Part of a small language model's weights.
Architecture: LayerNorm before each block, learned and rotary positions, no biases in attention or MLP, tied embeddings, attention and MLP in parallel.
Each number is 128 + 24 x the weight over its row's rms, rounded and kept within 0 to 255. Layers, rows and columns count from 0. Numbers have three digits each. The size before them is the row's rms in percent of the matrix's.

# down: layer 8 MLP down (transposed), 1152x192, rms 0.0884, rows 344-443, columns 0-63
# up: layer 8 MLP up, 1152x192, rms 0.0891, rows 345-444, columns 0-63
down344 108:113154121154119114117143113144127106134125114114105129125131142152146134130111109165159103117130130111125141140118139165097094150143122139116123137121151123128128123119135116112105133190111148
up345 109:134114080109106173115127078127128161140175129115119138123175108107124121129097089102127144131156143141101148136161125120169116115114131158167121122123140158130118138128103116122136099110138143
down345 107:131072139128156157087171074128126140109122127122121130143165116135174123088139101106077127106157148100149126131121124105135103158127150155068158128128113129127117188159118118124120154113094109
up346 094:129094083155132142139122121120126116143125111143146107122183097137106083131101120125135131100127115128123092155144109112095100080106076146141141062150107152150106135177110144085115121134101161
down346 087:098125165115116115111115123150170112172154099102094138119104105140159154136096167146121140154119140128159088150151150144120143160130156135106139137133154113142134140134146135143118125116144132
up347 096:155104117133143124103143135158094118089147139133121112141160108100135105136145082154172122133150084121150154167135129142102143139132157132146112103132108132137082121100112103158167113134136175
down347 094:107124170171116098141122186090165126145160153139152162118148141152135134135086116092117088106125126090120086068142135118127154133134081166101143115158109154180128122137160164118079131124165131
up348 099:148109151155112144103123107114123159123138132121071135130121113109119120151127122108154095099113093102124119124118079127073131112154154143137077103113137140104136128135108103140155092135157111
down348 098:124128091147175126141116131151120192125128096131145157119124172103135140126110131118098145110140155098126125147152107107145098143109103092150153140163158102132133147148148125136150110180117131
up349 094:135079141139124116134143120111102124145129128131106162118128168129162108149144142113131138133130098118120111112113126200099106156137119119151070090148114117147119125157112115143180142129106155
down349 087:166139139083115140170193115135114122102135111112135130110137107114097139149104131079126186147127123133083157152107143135131129121091123132088147097128092125135117166132106130132126121148147144
up350 100:171143105119166143117188150120112106102141139109098136132117102126154114125096085147087110144099092103132123116131108118130144137109089133075126118120099185139108128134091081146144132149153126
down350 101:156127161136119088110094197118101125147149089125131157087089099134137112154135128124129105096156098125158125133163139092151140127153109088123169104157140113225149157097123167107117123140151148
up351 092:137140135134154148102147116125120131069122106112104121117147148112125110130108104112085161099171094138147114170106156122135101088122111173126130117097116152080095144096083083120141102084134165
down351 095:136094140129125101159104122085126115128168112137127131137156136164130102120139095105160124183110121148104134158106141140119122117130131137127151171145149132136148146103163136058120141147099127
up352 108:112181100107131134154134090162120152129137106078140143136124108080114122145142128102125166120110112067138115115129078135122144082120124150097090130139106162118111087102120143121103126117163122
down352 097:119098155089119150073118145146120128105111108146137135170139121135125110093128095133111134148126122128124160163105139183114143144144104088135070157109121147092115163087153074124137118141128150
up353 104:154120128124127145101102101162117137081096149113130096116081114153155135102108095103143161050114122116099120096118127149161150150146113140138117149102153097156097133146104106118137128125223158
down353 103:153160074124115071125154146118142129129140097100115114155129135134099132124176119138150146131104174136138116139141141152095113101092101125161119131088119102107127125117146117150093119125113121
up354 101:113129144137140105157130117174163119146121086115124141125143135112128169141118144084103154132094122136097101137105097114161132120105091155067114127151112101145121118136114145167132137100122148
down354 101:097120110132130109150116158106165127168155149119133138144133143159161155106142107144182165107129158128131165156101119117102134071134180134083121160114172070079124131131133117140090132137177104
up355 095:121121113125118158113123109132126137131144140176096092098144109108131111113114158092144141144122148140092123161130098138127172120148163120154158091132107176125102123129095138112090114128129106
down355 104:139154118137124107114123143116097148131114130113154128113125126135082151129103118070108112115133091140133126146147155129120117136110138183106140135137105120114118148125097130143172151191139134
up356 097:121108120107125119129161153168094086098103137171126125138112126105138106097144092144153149154134055119141131111135069131095144126129142206146149146121105195089133121110149146132121139115151076
down356 096:139116132156159127140099078069133113130116098100165140104127126159124162108118144125135106096140132153083143166118144129135101115107094128142152156142100090074143129135134149161111172158103105
up357 100:131057121154107169145141131137130164113151109120097129102106137105145132112121138133167127128131150110095122116149077141170116103119156151108080144154118092155135123176132119138139122094141128
down357 101:133176136131134142092118107134162139104100144137131111109144143163108150144144140067075115145132125154124115111104154152136118126128104183169132136149115096138110106128113108140106132102137129
up358 102:119114149172145157103146131133041163106100135149088114101135140138125107130149150116160142134127144156128111164114107131109115099129163115151132086118140130131090045101142100127120119132134135
down358 095:141137150161128117152105141132158128124076154113152075128143076189135122149108126135120090138092114145106088115169096131159134162100178103122145142148114148117139160119129122145104168192148102
up359 099:106134152136134166109180112102125132103134161161117132168197167063079119122124155134064128134122166089151122129128138136174122130166094114125107122171101143103111119134138127139137132121090098
down359 096:154120129138122122145127157143122135101168156079125135088096108146163113146141102145172145147089096138118097135082075162117160135141169119151153149110135086165133160139116098106090117089178132
up360 101:136110119140080133151137149100106140131088165110113172116121154131118122159121124138130172130133140157095084167117075098155137071195107132102098143120111141145099137099070093136159111137132099
down360 098:106116117132134150112127147091099203122133107137131109124151128135125190099151098150145114126185135119078112127136094143140140125124118098133137107158131126135131138179106201130179120129142112
up361 105:098109119118112161145151121175139144125124158138142137117165122123091132100076141129131155140177093103138128150119087137123141106127125117134151162124126172083088131132149128140117130130110102
down361 107:163131117113108136122161158114116152124161110131124124138133127138153067115154127129120132149123101137099168105121141136098157095125128129076108139152104125096119107116160125114126145150171154
up362 098:125107073116108147111106085117156107115104098150155098125174121140100174102146117111107163153109125077127152121136135140163166089139116137113125108150150172144131097092114136139120124115121155
down362 092:103158138129120135104153113120168089127115144120123089087159172138144121098149165131152113137123127123134130133067128056176064125176104132086086141130138153100170117157083140158134154130113140
up363 099:090119119167163126165146122121111134105125134145124122113143154122127158135098135112116138085121139078125133124093061121081152140105073126118097079099157117144149145100095132097136108104127114
down363 095:147158097143117152106118145138130119175182125147162083092114148138114123128145141075112147172127121126142120106124111077095140108115164159115134116162127133137135131173132120145120113104099110
up364 118:127130078130155135133143102138117147110133159146159116129113146135126132116119099139132144129123102106106146144146125150174130151126092154173113103139158148127070071130080141151152108117131107
down364 126:107163180096142168083122126151117122138110140135116129117117122097154142093144111110134130106073117140116138138117140137130128130164143135143138156122168126110150132122100130111120166070122129
up365 107:096068095160126115152170136140114106097129146125144186115127155145119092165106131143153138104114143105119122122125156115127161086159129130109112130131129094090103156107091124105163135132144143
down365 109:160133114134138118085172186176140127147128147114169138076138107126171128128143127106097124168146118111119122109137113105144136124161140152165166102125156139118130097173156124138119149115059109
up366 102:129127133147120163149106109146144134127168086170128127136100062115135120139104107121104162158120111078127123143158086164140137102139149139113125112116140141134122135160078129146137149119107096
down366 094:144129099098130152126150152105132124128098132109132134116103139091152132135136117117056174128137114129096153098134133164109122131130117086121155117171091134103184138093131119169122136141135120
up367 096:110104116161128111140161120197153099117175130099119150154122095143141116106156104125116159081124125098162163136117106136105110122132139174114141114145149128139114105108138086124107143114151104
down367 097:108098163099144161111097145123120108103131148146137154091083112115128154138085169126135108086107111140111107131117137105140145133162172126169154174104112114147092166157161138103145102137126168
up368 105:170097115139137121141113120149114107139149104108113121130147114135121064093097102105065110136101106079115117126167117138105134114164110138108115100124109156142126129128117129133158108143135139
down368 101:162126112112121113088147174100127119116142117166157100131095174108104065116119171104113124139123135129126136124143118113111154130169146173148142101146109168172100118112110084127142137165132143
up369 114:136137082129149112163179109115121150111162099103101144142116098098118133150130120111157132083104097121141136156141128160162154104129182139115158154127154144132091124151128100178149156127141164
down369 110:136120113129098152149142125109140123141102121143128125143139139145075105112124138150159140073123107162106130137079130119110143133139104108144139121114121107152135122157133077124096164082126116
up370 094:118115142213148131123143111132100119108150089151116132134105150139095129129134152133139115107102109141130154079151124132130149120101126150114116114179124120100101116153137083149187116120126135
down370 092:125100108076152126112149120114125149087101157067158099108144131134122132117098164150141125103163124132099133144144044122107142131063151151132128142149155117127157122124149105149118152123101114
up371 101:154103140152147149144122097126145146099136141138104119147122144122146105160146116118129182147105129089142137098148111126151136120133130119141160132096115125142094170117124118085104136128093142
down371 098:131111108119110138092152139140148105103113132124097159142085110146156104102142132146103096149153113110122111091093151135086142120112174156060112137087118111122137126152120134119148115109107132
up372 101:153134130113163141121132097167080105159156111123096116094150125149162058134106110118077117107099086127089115132137136128065138105151078165143154085109106120105044155178108092119161127129117114
down372 107:144098110146125113106144098133186160093133119100144095131152117118079152103153117085130145125149138136062156138146128130154156101133169101097124131178150097132147168108139117137103123142118153
up373 101:119166085149126117160134125161156168121105116102107060088145108141122153177136118077139180119063139117096153107164109140152113095146110136142110133125100071117104115099076124128098114096125133
down373 102:137125117126124141126160124118063080118093187129159131119145113168114119118144126180122110117181151143117074108147095082128127126163138132120127150142145145089133138152110149151170155160142155
up374 097:122113139100149137093159148136116136126108114137083178134101107107166166103095127131071154112087131110120090094083127202098146123143094148094072134152159098127144112136095103145125084128155129
down374 096:142121132069116139093127154132108140138141150122169136131142172100138093124130142081140111102151131161125121119168142122117104127116138175155167076146113133105131132130118142134123146116050078
up375 090:154150114136109167107137115130095131146099104132125152129130070112132139145127120115138158118087084115094121146137145124147162091114082196096142125134115129121145130119113137138142124091130109
down375 094:121097142141126141137152148107120085090151144137133114145129149146116127090148148166104078118123151080170141135120116137124080143137132127099102116123146101113102117129111089129118137093127141
up376 091:153100071137131170137155115127124122137107159127091127143137100154130075145133107122120130102127120145116124150133129154126115127140136119150159150111161169136117107128076125111138139133137178
down376 091:116114142142135133151160175105101152139118081095118142104076093116117145151140182168153120111124116121136126079145130108159133181154144098128107113112145150128101164177142152132103129183135102
up377 101:121088054133093149130132105141155119143149135125151122160118123104128136090141091119107104089137136125109147107166142116095104159131091165140176122151128155120098130150123133156135137107157120
down377 097:090140193121135154089105116108113115122141139155136143147120116163141108141194168120137139149105096156175157138142089084149118115139145157117141134088134097162121121089095162103100137142128096
up378 092:113120113108116137125102131152120116106150130129158114116126120125094184128142090129148141085144105102145136142123140105130179172156129124142135165138140148166085088152105124103123151136156118
down378 091:105110099134115110115101176142115160147134148085098157089124118133143100162144156123092140143078147167137116141128089113121110146099121193131164144051172101152099135124144154162127125124132103
up379 098:114084061124082129169157135119114102123117143161143154182155152086096131143086111125128189106135118123152120175134127117133129142167095139174110101117114160119121146109139118151150116105108116
down379 097:126135152113105083102103132154163177104141161125168138123101135118176075151157145108130097161119093174131140136130150121124101112144110178122113130122166132164118087111135170109128161099158115
up380 107:109094145156157143117151107102112162137129137112094138118122097117129099144136152143105131151112129126138082136134082116171140127143153132080161139173144125138094087139144125145136136146157141
down380 107:133135152167155114120130097136190128100122117132167106164145124085173158105107108082125101097116141123157167111131108144118121096091081089096133138145100107137155148111125111128084174128138117
up381 107:129136158143088178121113122173114173131157113104118154159136126117110127128119129140138128120142144143130132142152130161145092100139139139130153158129141102091121153146122095107141100125120179
down381 105:135102113141114143126154194133140115159131101120092088095126176105123178132116136106148113122144143133142108157070152132103132062174086170090135128153166157141126105143132094143109130111093116
up382 109:140138093122131117140178126104087138111130118154135103171160092126109115109123130116036137083128119151116116107151109197119162120144072138112128096128139144103117141133125133204118092123127133
down382 105:143116122108125142120132086083121110136108149135126104133109127146120140146138099114105128146148120145132123125128096149132126156114157132148115138165173092104131137103081135129119170145134145
up383 095:126168116212128127135134088121163138153153104188118132143141134123126138109142155123142134125136139093143100100139130138147153119110133117119110151166157112100133138145101099121108137087136128
down383 099:090164105146105118119107118099128138137145119115119131112116134204096152145136111123120114103105128122102134101088085107091089137144125244137141135096150118148105164111128108121147081123143123
up384 098:124152076148139135147160120191103131088112165128096135113129145122145136138117123131158140125116087105114175132108117130090147099128089131157106109129149094097108087090097081160141107122152127
down384 105:095119153119113074104111139094150129128132126166165105167163090127105142129153168120124096132123108150142171129074152131175124103131105164130118123178103153129113118138155115089156091116163132
up385 106:120126161152130131121135138160120112086099160125105120111155099142112089156122102119088119117117166104123119143140160121122139133197130115118096143116089143105099077089083119144155089121162109
down385 100:121110094117116173149153130090079100153094134153130153143127114126064111139114147151171121114124119129135081132119164139119124091164136153149105111101135133133125161158121108130151112182091106
up386 109:144079083134082110100134107144103126128178158092125137151129112120149148113153104111129169118139117155147139088123128148118111120154156125105113094133154124092130125130084121117121084148134145
down386 113:123174134131114122121162152124136136137147141162135122118155150111126185173091146139080138152120081141052139120105126146178114124145138090153127153132104141165114136130136097078130141108089106
up387 115:120119140159120093102144068118090116101148119142162127168126086125136145144130099113103155125087123098144131146139158124139122111121105161126118129121085136143075082135118107170141130116121159
down387 120:095099144102127112081095106138134131148149179119087141090123144142171139152140090118132131098131113151120148102139129114097134104136099122122139087160089120136123155111160122144134137145191114
up388 105:131166108119108145205137078146172169110159132136132077185126139068131141089151096110114180134150128114128150136134142152115108121185134154149087076108101131096143118149146117109107098098163130
down388 110:158144130125108131120100152165073111139157131122156175131124112184140115136116109115166098107114130138123106096161108151113144133109114029100116117116132134140151120135114103123108125141153117
up389 093:159109100149116120112143134163094111129114159101121101122148124118131156168108100116109154160095103091140142109130136103084104097167142134127116150107102124140087139097106126162167111144152138
down389 094:103165105093139149155088109125170155101123131138111149146156114101097149131110182078107162117122136157121116146097113106180170135090104164142144152131150114149098153139145096111106112101124144
up390 103:174092079128104135138118103114095094144121169109115142193103146116104121130141060106156109148112123096159124147138156171138142115144142143132140143096145162094115137082106109143111106112165125
down390 103:134111143137132091132159154110113162119141114152145145120158099099161148103121128109104137120104130158175138102105129127095136126102085104096117139162136124125150154165174134187115144159096111
up391 100:115118135118110128121144139119114154092091108120132174133099100121151098166119129130116168132122122132084125110121129125164168076156110142104110158172092153114120105143134136114144138115144148
down391 099:140111119146155097049126131150143090166154132152137092120163198085164143158118139104108131136174155114155126137118114144132086115090109166137174098096125137124110148143124125135130136101110136
up392 098:134150099208123124139198132155102106116091105139147166117137130115099129141158140117136153103144117106117140137111107111104104112133114155148084092170103111151148134131097085148154102126116144
down392 103:124130084125100150170122113163110137116148170074142138100138146138080152131119110086135132195124073128089134140115124115079114134124100199110154140153141100135129159138116140123164117131145154
up393 101:131073077091090163145132081118089112101192135143093126150151111143089086171105105138138151123099133072136115146128143111154145137153168148104130137159149133132137123153135126154164108125138146
down393 098:146110135102142105121137166116098095150082097118153116127127080113139137139162117096092165109100100157205108094117141116107115174125144108093099148141101099126108181146113143138126139129151120
up394 101:139140118115122134167132111138119113121171132142121134137181072102135141093074131133130134099106092139111111129112105153150126106144138141113133172133126143146066117143084096172172130138134122
down394 093:105141094107090142159160125136148113107167144144102110146108145105134123131128102126149162120144128131126139143149125160105116084114118109120165102142149104122139092082111131127123141116141162
up395 104:140177121156082180161173114127124112112117150172129129118142096118164124130132118112083152126162155071143105132134098135142141137152136117141110132135140159053128123176119087129138141120148169
down395 103:125104116134123123112145078149108155110110121111144112121084128129115193132129116106174146122115133099181160130142109100173080145136137148105141132102142102175121163147141117123087117094150091
up396 108:150153115117086133111141157118122159109109167129159138115110122112101112122101151133138128117128125098117066098077104132138162137149147121124142153142108123143101110132099092130140081138133128
down396 119:115125161133197147115118129128116156149106133136083097151180113113191149120118087158099124152105139144115145125155130130090113149114126081081126123112097166110102112149134163172124143178106125
up397 099:144122157072183135119122128117125125097124133143109105133137140111176134135097029135132117132164120152123109134090169113132120126143161138095115140082137135146114112120128109166174110149155185
down397 101:118123114154116079129158111167139143151135093119147151116131114105100158144150143136154118125136120113141123122133096122135108119092132141109121092127087172148125122100173131137086139106141093
up398 094:147105126098116146149138156145112130125115153138090131122126120085126128154113101132120166109140076123115088141129109142117137130196142129157099125121126163113143147163128105161148139121195104
down398 086:137111125068149083161123140172151143151128098133081132133092127178081154132123137124177104131082112134106145132113185174143100088098096170121142139110133142121137124122150143115138128125133134
up399 099:122146110142090129182133066102136110145161100150128101136119138099120151150128119092125159129074121106140104134102124138151120124135119134133088116113093123137110095109072154132117130099111176
down399 098:100113131114150069103124145160163162138131160095100135110112157086160109109098111111115119120143117160156111126170120142108146132127159198140163180123114113148141122102153098111123105128140094
up400 102:111107045137109149148201080161144139126119152157118158127138127118133078110101090135145117145127155119118108129125123184117166101143139110149067125185156140091139133102117099150122110142146149
down400 099:101097150101140086140050121145147142100159097124110126169116149141109127147155118184150103145113142131144104125116117106113137130137173034123162138138130176121133140142128136105068126126127129
up401 103:150160096125129151170124107123095114125123119101155162118134158150139119136123087141130089098097163125111106143082117123134142148188112122151072127126161116132083097143119096144115117124141108
down401 100:107138121130108147163139177128121094134111128106149146109098139090082103137163155103116111109126118131096118145158069136114133154099107163114075122152146128092123147165154115102133116142102163
up402 101:123121095092151126133180109153108104135138121127124112136147116129126092112140110143106130131140116117118091093090160184107146093198126141106136133104129126067087161108137066130081109123146113
down402 100:156111124137126106126136147136121127159141121137143102146128125136110166137153113102126195111162129123092201107204139133125109128124121154117136120152116117117152160139126196157109119167148141
up403 101:125140151130105147096151141125131099155150183132125112120192108096142128108075074126084131120148152104135089139121128161100117123110117142084183162090059161086098111132100113128138138117128096
down403 104:112108128118101138126109114130102145103139136119137090153101120141148140132146161123125115126103103127146174135093152126176124133154109135136173102126135099139126148094136116137085147141144159
up404 103:117126097194123150160190109121123108148120155153120156168137130090143090136123136119128085089086141117125132117131142148098102114129097161146117147137119138123109144146087150149149138103156137
down404 109:143144111129120093131136142146072115111076121115163152082110106147109121120095158096106176113165132120083122112175128096150111118142114108127127088156117154149127119128154132157171141132166127
up405 108:130133143138193145146130130119079115118121107120130175087164118115149153136125124110112142151119113121131135127126105138095177119116174137086123121133107137115110071103113111125182143129142141
down405 110:157128104100093143078104112178097127166131105160134094148132128134113182106119117100164141094140127143079158105099116129155128170144118185153159118106144114149101161180114107090148176107129136
up406 107:135144134109124138132132134188121108093161149168114102124155102102133126148129110120129136148100082153132130136147103122097154120092125178104125145075122133089106090106073110151138125105141138
down406 119:139120145129163132108126075132120105125135144111121082132138156108122148161115106108118091120133147121130117111145140177102108161123112137159112133141118107079134165123111166127118131138066121
up407 092:163156156116134135116098153096115107146154101147108106103160121172108113151092104114075120114139132100085111133144145120112139148130110128056103082100097154131127156128118087127114106124111126
down407 089:125090149157141101105129145131135188109083106112132132123118125137113138144139142145145091131115119113101124123145116160128098108108109180158129190122115118138137132121164144153103126108123115
up408 100:099108103120132107142135121126119128061151152140118129153134119136134164135120086143108172113109142111093098099143099109066165112119155127115101096148105154078142115136120126136141115128193110
down408 098:135170104094143130123106116151152155126115155136112153136077122127143113148125119072146116167152104110157070131133126132142085113123124111118170142140141111118084164132170119155130117100112124
up409 097:112154102146151188142162095145104121092126142098142162109128136098122145137120128139152134085154102114123147128087122138124125143089150156150104145130128116128076113118102101121152150115158097
down409 097:129140134094120098119115110103135161145129173180141112117112141109136115140117132136133139155100089171082120109078094140119139109172159152142162099132095092068081151123121153102120121110079150
up410 095:145106131183109117132121113113106149166151142162119116126165129107126102120141117092112131130142123126112128157184105115106112112123134129147140156104122153107139142113103134137112051120151132
down410 104:117173115099116141113105102118106136156133145122178162129109141129132149142108127087129112120145111119081127169098146129115094139118141200144126122119135099151152116137108132123099135125122152
up411 098:141080149140127131165136073150107082099114117112089116122092123109134109116123114099132153128134135128119097112135097146142163142162160111153135163102118154108105148164140109122126158135127101
down411 093:117123146073160119111100161107132112134132122157175115128121090155142117168105115070130103153087136146128105147126163128110132114103090142102106141159126110140187163129105156094146092143162141
up412 101:125163129172158151076117107134139142150092108132131132129125099144080132122160140106112156167129122121112124147126106144097134135144128123110096142142087136128148103149136093121145125104133116
down412 104:124122126150130103148171166109126092111156122128131159140112108145138170154106145118120142139136103089117107139142145143161118135133162213127089124118134111104090156106137133110140124119127157
up413 099:112177128131131103175124092117167165135174112114137098119154112135142115123120136101117104111129146078116125141135114108112093068102118148113150137138121127135104106165132131135114112107107110
down413 088:123153116110145114095124133110151133081089139111077110110089103140159150145109173081116127130115123148107099117116112114147131118189091085124106142166139131118122151131159132150111160143158107
up414 107:123155121136110148147111100140133124097122152151097096152093126116102138126110123134142151104150130156134102108129129159165110124125130143150079117066147174126078077113114110127189126099140132
down414 105:118119102114139112125135136156110111119103108113136137093141100155174148135091115104152130179100117123139163124107143130080121100125133145095175128154143132122157150156117114143119104128084129
up415 105:156136101110119169113113105114111124127184122180151138166114088141146131129144092122181102142084138088101127109142152156151128192113084143103164127125155170142122100100119151116132096126119153
down415 101:130113113130131133175120105129150115140134135123141115130123144086095105120100146114141110125140134139161109125091130150160088120120157111149093091108125142140118149119127078109158109116095132
up416 096:156139082125122134098177133132123110128103142147109098126122127145085116144109098126124125122079133158126150118116163153157113104119136115148144146120119170115116134117091122129142064122110145
down416 092:130145123135135100147130133156113177130128157155114096136121156113082159119152128113173139110154136101138152143115088120125165132125169164154118158123155134143129123155129140127105110075164111
up417 094:143079149141092168135103095149129095176141136122102118147089135110091133121105088129110101144119143123120107116132103166090129129126133112106103069142107171126131145145092115170143137119165107
down417 091:138133133105162074142157158154134100111113132141114134060175134148128140110120140140123110154082125130143126117151133137129144147128107110150091110132107101103166126118088163135113139161130135
up418 093:125105118125170126117107123155137159088129142125082104176114168088136148132112127135135116128053111128117164119149145137113096132099125118093137108135121119120076129105125142139142116131133077
down418 098:134137136153093130134095156100120121181129125145174137118126100158152090155139125122136137110188115118133121136130121151136155121132163136159123158110128138119193164115089104138110126082086130
up419 100:154125103121104119135136118146120131092166120156149135120147063118100166126124128124128130119134113078136125131124098173127146131127139118092155071193108152128130120157102136144170090145138125
down419 100:144131137171144111108119155140133139136106098166110176095103088127144122115112140103131133114116136155101129122136132147099138076123123153160116167129135159134106133150127098139098128125136148
up420 093:145137135137165149094100113096115136135129112159167114114100120137172126115131129133136108120127113114110119157103149163141127128147054120126144116140139107139129138134117063125098149134134121
down420 091:144105115109109122132109136131164086164171143125131172101150161116092122152112138114090130108099167100120157161153111141144109115138161137133108140130127107139112096117132132156109123115126147
up421 100:125141131130159136157164124171097131129107173128109091149114148090136104139117105119153156134119084142169116142133107133119125118172135177135053128123132143109144130122112140135114113104136173
down421 103:138131131140098128115151123164138097146108089139150128125111106148076082140143138146105105167166117134192139129131175096135132148169158116120102107088072141123073162098108131149128118167110112
up422 097:123151096156082151169154155166123106134141108142116145125147152116139129119115094107161137162115133095151121085147092156093089126105129134117099144102118126118124130124137114190150100123121157
down422 095:135163115105109149134151127124136112112121122106140142088158100121146115136143123101103121140137166100158083124156156129142157142170171056111130133104126129105169109110169106122092155167158135
up423 106:145137104159134150126112084111115131123116108157139146118118099122102076126155106135144158122145130145168142139143121112137109088109145128143122125108138155102075144154131123132150141127137116
down423 110:112125133117147156088133097132162124111139128119105122124155107135123112115112080059118082161134121129148149116095126146126168141117128148116116121123147113113099166113117146114129142099098111
up424 102:152136128126104143129134105156125114095120108117103125116138132116116108123141023098077139105126106123102135153152125102122135052161130152148082111106102161104099136121129120146148144111124092
down424 107:114164138153101153108098129100186118117152099111105114131150138140131119135156098135114107115160117118153131125133116060164115095091136153128171142145152111124140147149165125110131161115142133
up425 105:148120110112130161119136121099137114106095132148124127122189094118134123114113109102080175123136114127153114117100126132139139108137131170135081133152121110123050120125113080131119114119141107
down425 101:121158093127137127126131097119163136167131116113163110153140184124128146140136143109108098138153120115140101139147103075104158113178148142121156146110112136111139126158090113152115147131096112
up426 100:119168141169177115101145134121061133076128133151106118147181101137136101089112112127118128092145128110149084130153146126083136100106149121140127091114106131079124165148163082150136072132146170
down426 094:102109103184140129148130119121159132153129125121121148128120128114141167166156148126078125136110135125106123098136130119128124122126111147164138154159128101140101145100167124166105127161071105
up427 093:135107126194135116131139083124102148093102121131120113164175113071133140124146109147130203169130151140143152164112104147139179135139110110151117113138120139105113128124165114155141137135132131
down427 097:116114119127126120121139183105124160137165125131133165120130114165114148144116130106112057114139111121103101122125123125135098120148158191118131093142114106156118130175075169150125119091132116
up428 105:128127132132133114111126147123146120099149174162097073135170079138142173116140140117142116127123132105109128129143079180137144096131121121130102149091103111125132154181114072146144112112117145
down428 108:104142102127116130124139130120113138109107144140125113127141142158153112162118121100122096146132156118130125153134141147127137120157058217138116144159166112078122140171135086148112148126083165
up429 108:114128148132100160153133105115156119137180137196143110108155083107150120121103127125121125152110149108113123142118113124124140138171121123154127133130135140076114089165118120178114137121123184
down429 103:091169151104122112154152135114115166151138130135154116059145120173155137115145146138123129145109157128134143157111117096109121156127112161133164143163107116142078099138137097173139164146088150
up430 103:156134110140161126099112127114084163137170125168118149102149143118102119117087089119122116104131126148119092121121157153140091136134078112111106142119119110096070146158109127193157129120116134
down430 109:141126101113160173103108104116121151109162133166066161122104111136090083116100122087115125113104128157163140172128135131122135144150161154132125160093109129152110134129094141091110162131179142
up431 102:105089137141098123147154099158082133115131128109076155128113138157159098156154130100083110097132150114126113099121111097111093152144113141139074092096140133113103119155128124108162131103132092
down431 104:149138143109133128119138124152142141119131147104180107163132147100140084113138098140131124164125154154170144127108095101118114125124164104129141156090095104152159119143145099168112126153103080
up432 098:175094117131141152142129094137131138081122115114122085122151118100132114155099093075131163132120085123143169120142095131105109123153146172151107097097118155129048091137143122159163080106109169
down432 102:111157105123116107136154120119122110157140109150086203174115139140108132167100122138086095131144140092140127138143139136146123129160160148105125099175120129112128140107139150163124146113123142
up433 100:159101153153123119134111146116083152110127142142150123128110163150147102136133119116123117137143109147155091134111126144182120110131094124073155113158138083127145086105101116127088117120127182
down433 100:137149124085151153109187079138143145133138125169104093137125110090106099115146157102110148129147100125126113159134135096135142126146129105191113131169146117093177122151167132137162116128105144
up434 100:123128107169097148157161140189141136141122137157114105123156085110133113119104122139134139140086157141118058120148094165144104120141147086147129089148125174140121112135117135164144091153130139
down434 104:121119141135115102129077144142117121168143120127120147088155110182139171150113153176144155130129181172137087163136157095153106111127138093140144139114121137181109124131133117087098119121155122
up435 116:109147108121111097160115089143087115154109111147102118139156116123127151101125131079146138125109127135114122148142116116143158148196131144139075122116125109125131125132076131158116113114130157
down435 137:101148128124090119130124105130112155134092161141117146151162150132147151103126144144137128153156121142108126136117139109128152126203153063102136100127106109136089138086096150100136127161104155
up436 101:138155146121090172142124079103130103151117112163132117127136111143135135112080117132117136108126154110103137086140130184106112115133129121101120116162133116095112113200124042142177122133120160
down436 099:107115110118110104126129129124103115153146124102119151140146141150103170119126097172140098119144136116125114133097144115142144105101158163151136148100115135129139132100122165120139113077116129
up437 104:133150115145129091127172107150131172137148154090158147148153119110154084095128138137108125007137151160119113124115127150140128062130140131132141142154109103116109143126109119124126075114157133
down437 105:115089113155130138135104071166169121126133149089137115117120158101153128135125103147145105131121146091178145117067104135163132140094091171142125115137090093143113169123123136086093158095161117
up438 096:153154119107143125105125100124118140084112158130145110138141128084116129163133112143104149093103092149128130097085162093093173071168148160098137143144080163107135117112094061130183096120162127
down438 098:128109110132165160128139137075155117148103121117118108144129128159119117117181077096112074157118154125120159141106098116085107091112140158151129114146188108143135155096122126090135137114096161
up439 098:104089150123108110117148146105107103132134127129146135126130142144161100188136139131124106104137131131127036116114073133124153149145128124111130131109121124114135089149152142125129124118127186
down439 093:126174079170162110132122108164145140133103158157096088111154117080119144139130139164120125098150076115115155126111163098081129136141154122159155117130124136119129128162115146104128144148140119
up440 109:140110073132168162148173102126123095111161098122128122193126130125139143116113092133105121071118138154124133095118103176149158116137106129089109087178141106116112135145117072178123104123127173
down440 112:159102115108137117138158104132117112123110094127117113167138089146090115111147143112107138116116112117081183144111153183151158127142118083125138118144186140119153140095087155130128163180132116
up441 106:146107139144138146152127119158127106107111122109103103127102146123095134144121120096130156120082156105124115115135140139177125132122107140129053116092158111175076109161077087131117121139166154
down441 113:139098109104113155142110153151142117118129134125149138141133146158128097144126140148130118101121162124116121146144144150135109084145143093133107126098145121105094177135183093122109096168136159
up442 093:100127111147100186169154135099105105080124138191149132122130120130089107130132109158124119087159154138128146158119121137119125098101106122108161149136164145157124133154105116141150155115128118
down442 088:142162127107116146113088145154166115137126098127151083090163122130070187112123144117129126148138134125171147092128132150147125137118129112185129131159146147148155142161127112145158113113096148
up443 106:095163083154149115163145133138133141139133139132160109113161163076162137115126124098121165126122158093160097086136173093152115167110097130130150144144137118146117100122103079105128102112133123
down443 109:145104163176102113152157172136089131115119138111126149170154123125156130119144107099123145140093086147170109125126149152138108144130134213167086115173117142142150177115145096116160148109148147
up444 102:117104129123127153121120127110109112126143145135113151185162154098133065127132104126136152131127155122144117139108135120125125136171155108116144108128108152106114116118140099112163090123114141